{
  "n_kv_head": 1,
  "head_dim": 64,
  "init": "normal",
  "init_std_o": 0.0,
  "lr_head": 0.00578
}
Each number is 50 + 15 x the weight over its row's rms, rounded and kept within 0 to 99. Layers, rows and columns count from 0. The size before them is the row's rms in percent of the matrix's.

# o: layer 2 attention output (transposed), 320x320, rms 0.301, rows 57-59,121-123,185-187,248-251,312-315, columns 160-319
# v: layer 2 attention value, 64x320, rms 0.0896, rows 57-59, columns 160-319
o248 093:68 49 35 43 59 37 55 65 26 52 30 42 36 31 57 46 26 33 52 43 44 29 53 46 27 28 50 29 66 68 85 58 44 23 58 69 34 54 49 28 36 67 53 75 72 62 41 47 40 63 42 52 43 58 45 66 77 36 49 45 43 50 45 50 66 64 60 46 63 35 49 46 44 48 58 70 26 29 43 34 60 44 28 60 29 35 50 41 34 51 43 62 74 71 39 60 14 65 29 50 63 32 62 31 74 57 41 29 67 63 53 48 59 62 65 63 35 48 65 46 36 00 51 51 80 76 43 57 46 59 48 69 16 25 62 51 35 39 42 53 57 46 42 77 39 65 50 47 53 63 48 54 45 44 33 32 73 31 83 69
o312 099:28 62 45 47 39 58 43 44 70 75 53 58 79 44 34 32 26 59 29 56 36 39 46 72 33 44 53 25 71 43 38 24 74 71 37 26 69 61 59 50 33 57 53 46 46 48 58 49 47 31 51 46 46 42 52 37 33 35 57 47 60 84 50 35 50 32 79 60 35 55 55 74 40 43 65 54 44 66 71 59 42 60 75 59 57 65 38 40 77 29 38 51 65 22 39 74 30 41 54 54 52 16 38 43 61 63 70 35 40 41 32 39 46 49 28 89 67 55 32 80 57 68 49 55 61 54 66 47 78 32 59 47 54 42 84 58 65 28 87 44 65 67 51 35 50 56 61 42 03 68 38 52 32 39 64 50 46 37 63 62
v57 102:34 35 26 74 45 25 59 49 76 64 13 40 43 58 56 36 52 23 31 39 50 45 74 54 57 41 44 72 79 30 49 51 65 61 37 49 59 55 69 38 59 36 39 67 54 67 25 62 49 49 72 38 49 42 51 37 53 41 23 63 30 52 70 72 36 48 48 46 37 52 40 53 25 59 50 23 46 65 40 36 34 63 58 45 43 51 55 50 33 72 56 70 36 49 49 22 56 60 43 41 32 53 69 69 47 49 61 25 63 29 23 35 62 31 67 49 55 43 54 45 59 44 38 60 32 57 57 28 27 77 68 73 69 38 51 38 89 52 39 63 54 48 68 53 33 56 42 39 49 67 38 38 26 56 77 46 56 67 68 36
o57 103:43 43 43 44 62 55 49 59 70 48 51 57 59 65 40 27 98 42 70 48 50 54 14 58 67 47 32 30 39 56 47 28 37 48 71 52 37 42 47 46 32 23 72 43 38 64 43 26 67 47 37 66 39 52 41 52 48 50 63 56 67 68 37 44 33 37 50 59 56 47 70 42 85 34 66 37 29 40 71 60 36 50 58 32 59 68 53 66 51 42 44 38 41 53 40 73 26 52 58 30 42 34 51 31 43 67 51 51 47 50 40 52 53 58 46 47 67 52 32 59 63 47 76 44 38 37 71 81 62 45 35 41 33 68 47 39 24 61 49 31 48 71 40 42 71 53 58 44 55 65 16 26 64 39 48 48 29 66 57 61
o121 112:29 39 60 28 77 52 53 59 32 46 52 42 26 49 36 26 74 61 56 49 45 64 36 35 36 43 37 61 66 44 91 33 53 74 61 48 76 57 46 64 60 71 36 64 37 23 74 55 46 47 38 36 64 65 83 48 44 51 48 31 52 41 46 63 42 58 47 59 47 65 44 38 62 60 58 54 51 73 67 35 69 75 43 21 44 24 41 29 54 52 56 43 28 22 92 47 46 62 74 48 59 53 63 33 69 68 66 49 71 36 55 66 28 28 58 46 68 33 74 43 60 51 26 22 48 37 45 25 24 70 65 59 35 29 54 46 51 48 83 37 58 53 63 46 55 45 41 66 45 67 56 39 55 63 33 34 13 37 35 36
o185 094:61 62 49 50 43 35 43 47 56 41 24 41 41 47 65 73 18 64 17 28 38 70 64 63 48 68 67 61 72 46 62 68 47 40 25 48 53 45 48 56 51 58 25 52 43 61 57 56 59 59 73 46 56 47 44 53 25 29 49 53 50 65 27 53 36 65 55 40 59 63 37 50 39 57 38 35 75 56 48 39 62 48 58 72 35 62 50 60 41 48 36 49 55 45 63 40 64 21 71 59 45 41 20 57 47 62 42 35 49 47 52 52 68 37 49 44 51 41 55 50 48 32 39 59 43 76 52 71 35 61 60 45 56 43 45 63 38 69 44 60 42 20 63 55 37 48 35 45 58 72 44 35 38 56 47 34 74 60 58 22
o249 100:65 44 51 49 01 69 45 47 64 61 62 51 77 78 45 41 33 64 49 48 46 20 49 22 53 64 69 38 31 42 32 69 61 68 30 31 42 58 49 79 52 54 65 57 34 43 55 73 48 37 50 77 72 56 53 59 60 36 21 84 51 36 35 34 61 51 35 34 72 35 44 42 25 45 57 58 32 45 36 41 28 20 78 66 61 49 42 68 47 60 38 68 61 40 50 66 36 64 24 55 45 60 53 69 46 23 40 66 63 65 23 49 36 19 37 48 39 65 24 57 39 77 53 49 33 56 71 41 57 30 41 55 54 33 67 49 61 51 48 51 30 48 40 61 78 62 66 43 77 59 46 42 75 52 39 78 33 50 45 53
o313 108:59 62 55 49 59 31 62 44 01 66 24 64 44 34 52 76 54 54 58 42 23 35 37 58 51 73 64 53 52 50 67 62 51 34 58 81 34 64 48 00 48 60 81 33 67 50 49 69 34 45 33 24 56 64 26 22 61 63 61 44 46 48 70 38 58 21 39 54 42 30 73 70 27 56 55 47 65 36 34 72 52 44 52 31 29 34 58 46 42 60 60 23 60 61 32 32 85 30 38 70 54 55 41 53 48 60 61 30 28 46 49 42 64 90 52 53 42 39 51 45 41 53 40 68 69 34 37 55 67 41 57 51 39 61 14 50 63 49 29 56 56 55 29 47 45 25 50 54 33 24 87 87 31 40 67 53 67 77 52 52
v58 098:68 41 49 55 50 22 29 49 67 35 47 44 60 37 54 50 50 52 36 49 68 57 35 43 35 55 43 67 26 55 46 41 28 73 41 46 11 66 55 51 76 56 38 50 34 48 59 35 31 62 65 65 64 28 40 49 51 41 41 48 65 66 74 23 29 49 55 18 44 24 27 46 34 46 51 64 36 65 52 35 38 49 31 57 49 44 64 41 64 29 54 61 50 59 48 35 65 55 52 57 68 40 49 45 69 77 44 42 64 60 36 40 44 29 52 60 56 82 53 23 50 36 64 63 46 52 50 27 66 69 38 48 16 49 42 37 65 22 47 71 39 70 49 26 47 55 52 45 37 41 64 59 46 74 43 35 62 28 54 60
o58 096:48 55 85 64 64 60 58 64 31 71 56 47 51 51 23 28 33 55 21 34 64 44 52 42 53 71 28 51 57 69 60 47 52 32 60 46 41 61 41 58 45 46 57 46 49 60 26 50 60 27 53 33 48 71 42 37 62 42 60 70 27 44 38 54 30 64 74 64 52 80 56 51 53 60 50 46 24 46 47 23 64 32 48 57 43 54 58 51 68 61 59 61 54 55 53 58 54 39 78 60 69 34 27 45 07 42 47 58 45 49 71 48 53 38 32 25 58 15 56 54 29 50 16 36 62 48 63 86 22 68 53 43 64 28 53 49 59 68 56 31 43 53 35 69 59 13 58 40 72 78 34 41 50 19 39 78 33 51 60 21
o122 102:37 48 63 67 38 26 46 51 49 51 33 29 50 67 68 65 55 50 42 35 15 69 68 46 58 23 66 54 41 30 31 57 46 68 24 46 38 75 48 47 53 26 34 56 24 53 42 37 46 55 31 57 31 50 31 43 51 69 48 49 39 56 68 58 52 39 47 34 33 33 45 29 34 57 63 43 68 52 37 58 55 78 48 60 46 47 33 27 51 65 99 46 57 45 59 40 69 53 34 36 35 66 69 37 45 40 66 57 57 27 47 83 64 69 58 32 34 68 45 26 36 76 46 57 64 50 50 46 48 40 63 66 35 45 40 45 68 01 24 78 63 25 68 36 43 33 43 57 59 28 71 60 54 77 52 44 68 38 46 91
o186 094:49 53 40 54 48 44 19 51 30 23 33 61 35 34 59 62 51 60 45 60 55 44 57 38 28 50 49 33 73 53 30 47 54 47 55 30 54 54 44 43 54 50 19 63 53 69 69 56 31 69 31 47 32 22 99 51 53 56 37 50 46 50 37 64 63 43 38 61 76 56 60 24 50 10 47 59 46 26 52 63 32 62 67 57 32 58 44 57 05 50 60 56 38 33 43 48 16 30 40 28 43 47 43 68 64 27 40 42 55 55 66 48 51 50 52 56 68 58 44 48 64 47 46 71 63 09 48 56 51 53 60 37 39 72 73 29 48 61 55 58 36 47 31 50 53 48 44 73 46 57 59 27 67 51 46 38 35 63 18 27
o250 101:50 27 47 52 57 73 73 63 78 38 44 56 54 49 79 60 35 63 49 71 59 49 80 66 38 57 52 31 34 59 56 55 56 36 37 34 70 70 43 83 50 91 47 58 54 26 69 40 78 72 48 64 73 57 44 40 42 47 41 41 41 76 33 58 35 41 56 44 50 67 62 64 36 66 55 42 63 50 51 65 59 34 56 38 57 34 54 71 40 54 33 30 52 66 31 46 53 68 56 21 24 87 34 57 52 57 16 45 57 71 44 18 59 61 57 77 39 51 48 64 57 64 45 26 42 54 81 29 47 57 70 52 58 37 45 47 50 56 46 47 44 43 42 66 62 98 55 49 47 43 39 51 44 51 39 46 41 31 44 48
o314 097:55 47 32 55 38 58 49 43 56 71 39 27 66 36 39 38 77 29 66 49 48 39 29 60 54 41 63 49 51 44 70 74 42 81 41 82 74 31 67 37 63 77 48 42 72 25 54 57 65 31 73 45 34 42 59 70 49 24 60 53 83 45 51 57 59 58 50 69 19 54 34 67 74 23 50 50 43 78 58 37 51 55 57 57 53 49 29 63 60 70 42 63 29 40 72 43 63 34 37 78 62 55 51 58 65 42 67 46 32 29 45 40 53 39 51 46 55 20 44 44 43 66 75 71 41 46 31 46 58 39 36 37 51 79 56 61 58 71 43 50 53 43 65 36 33 43 35 29 52 49 55 52 53 49 52 60 55 45 61 47
v59 098:45 60 56 44 55 39 35 24 61 47 50 41 54 24 49 35 67 45 68 41 51 43 65 66 53 46 66 33 69 51 45 50 54 79 60 49 43 69 57 24 57 56 48 76 21 75 33 36 30 69 50 64 23 27 29 38 29 31 29 50 56 38 50 55 66 56 55 38 70 68 34 40 50 39 55 52 51 54 76 42 46 15 55 56 51 65 45 59 61 55 52 58 98 49 57 50 64 57 14 40 54 45 38 26 45 54 35 93 59 49 62 77 46 72 38 22 29 42 57 30 79 45 30 48 51 52 47 50 67 57 49 38 29 64 47 71 44 53 40 37 70 56 46 21 42 70 67 39 29 59 46 62 45 51 48 43 59 48 65 48
o59 111:38 59 43 61 43 44 49 52 24 61 17 15 32 61 70 56 54 40 46 23 68 35 61 63 47 62 43 64 33 58 29 45 48 47 66 50 29 47 34 54 56 52 68 30 52 21 73 59 22 42 63 58 61 44 20 29 65 59 74 75 56 66 69 30 51 49 66 52 09 29 58 81 54 46 52 27 42 64 40 69 29 88 44 49 52 46 66 40 35 62 23 47 38 43 38 47 44 38 66 40 49 74 43 40 47 41 61 41 36 55 49 26 46 57 56 70 47 56 48 43 52 60 57 43 66 79 36 37 41 50 21 51 38 39 35 57 52 28 41 52 51 45 64 53 49 54 55 90 67 27 66 41 43 44 61 61 52 66 61 72
o123 099:58 36 18 46 56 65 45 73 73 49 49 81 58 62 29 56 61 76 54 30 42 68 47 59 43 75 62 36 33 40 68 57 49 43 65 44 53 69 34 66 28 35 78 59 48 65 47 45 43 64 47 24 22 32 78 71 64 28 18 48 35 15 50 89 45 35 68 33 82 48 24 39 47 47 47 33 65 50 37 40 21 44 57 80 43 41 24 71 46 54 62 69 30 66 47 55 56 54 45 61 61 40 36 37 73 78 47 45 47 56 47 56 60 50 48 68 48 43 54 57 49 66 54 33 54 66 46 18 47 57 45 52 50 57 57 63 55 62 56 52 43 75 26 39 75 58 30 32 81 78 70 57 22 44 79 54 66 45 69 40
o187 091:61 25 31 48 40 62 43 41 61 13 48 75 44 41 46 46 33 26 31 78 37 64 35 40 51 15 57 48 69 64 68 50 63 53 32 40 75 28 35 38 72 70 33 69 48 45 42 70 45 50 56 56 58 56 68 61 31 42 36 30 54 60 37 47 64 45 09 76 45 44 51 35 58 54 57 45 63 39 41 28 73 41 47 34 61 76 46 49 48 43 52 17 59 27 49 49 73 39 36 31 43 33 78 73 79 32 50 50 52 47 61 55 42 29 55 46 39 47 51 51 50 21 82 69 17 10 57 53 62 55 51 40 45 57 56 59 43 80 21 45 46 44 47 34 29 30 33 57 31 29 35 71 50 75 24 10 47 33 63 51
o251 090:37 67 83 72 61 11 40 57 42 62 17 35 48 73 60 39 36 48 71 69 58 37 50 22 45 36 39 43 41 44 32 44 16 39 14 69 52 70 48 57 53 55 38 35 66 70 50 55 63 80 58 47 47 54 69 50 20 59 29 33 51 50 16 23 27 51 56 70 38 47 42 33 16 49 43 71 51 72 54 51 74 27 49 66 37 47 52 43 52 44 54 70 50 37 65 52 25 43 31 44 75 25 50 63 22 50 39 42 58 45 56 61 47 78 52 41 61 43 69 58 59 59 56 45 66 17 67 76 42 64 66 48 73 58 57 50 52 53 58 41 31 24 28 40 57 32 48 68 60 36 44 43 75 57 30 58 57 58 23 60
o315 100:67 68 61 36 41 46 50 61 66 45 55 51 38 41 37 68 44 74 37 64 36 57 36 36 54 60 51 47 34 51 52 48 58 63 52 45 39 24 50 59 55 32 23 53 37 49 56 38 70 56 33 23 49 67 58 38 46 50 86 63 44 52 50 47 66 54 63 44 38 54 48 54 63 62 51 56 50 57 61 42 73 59 45 44 65 39 46 29 76 54 70 40 56 84 36 31 47 64 30 50 35 49 54 56 60 71 68 63 51 32 86 42 34 46 63 57 78 59 51 26 42 54 34 41 41 40 26 55 50 26 34 26 68 55 45 30 84 59 35 50 60 67 56 71 39 53 75 06 08 68 37 39 48 54 46 11 54 63 64 54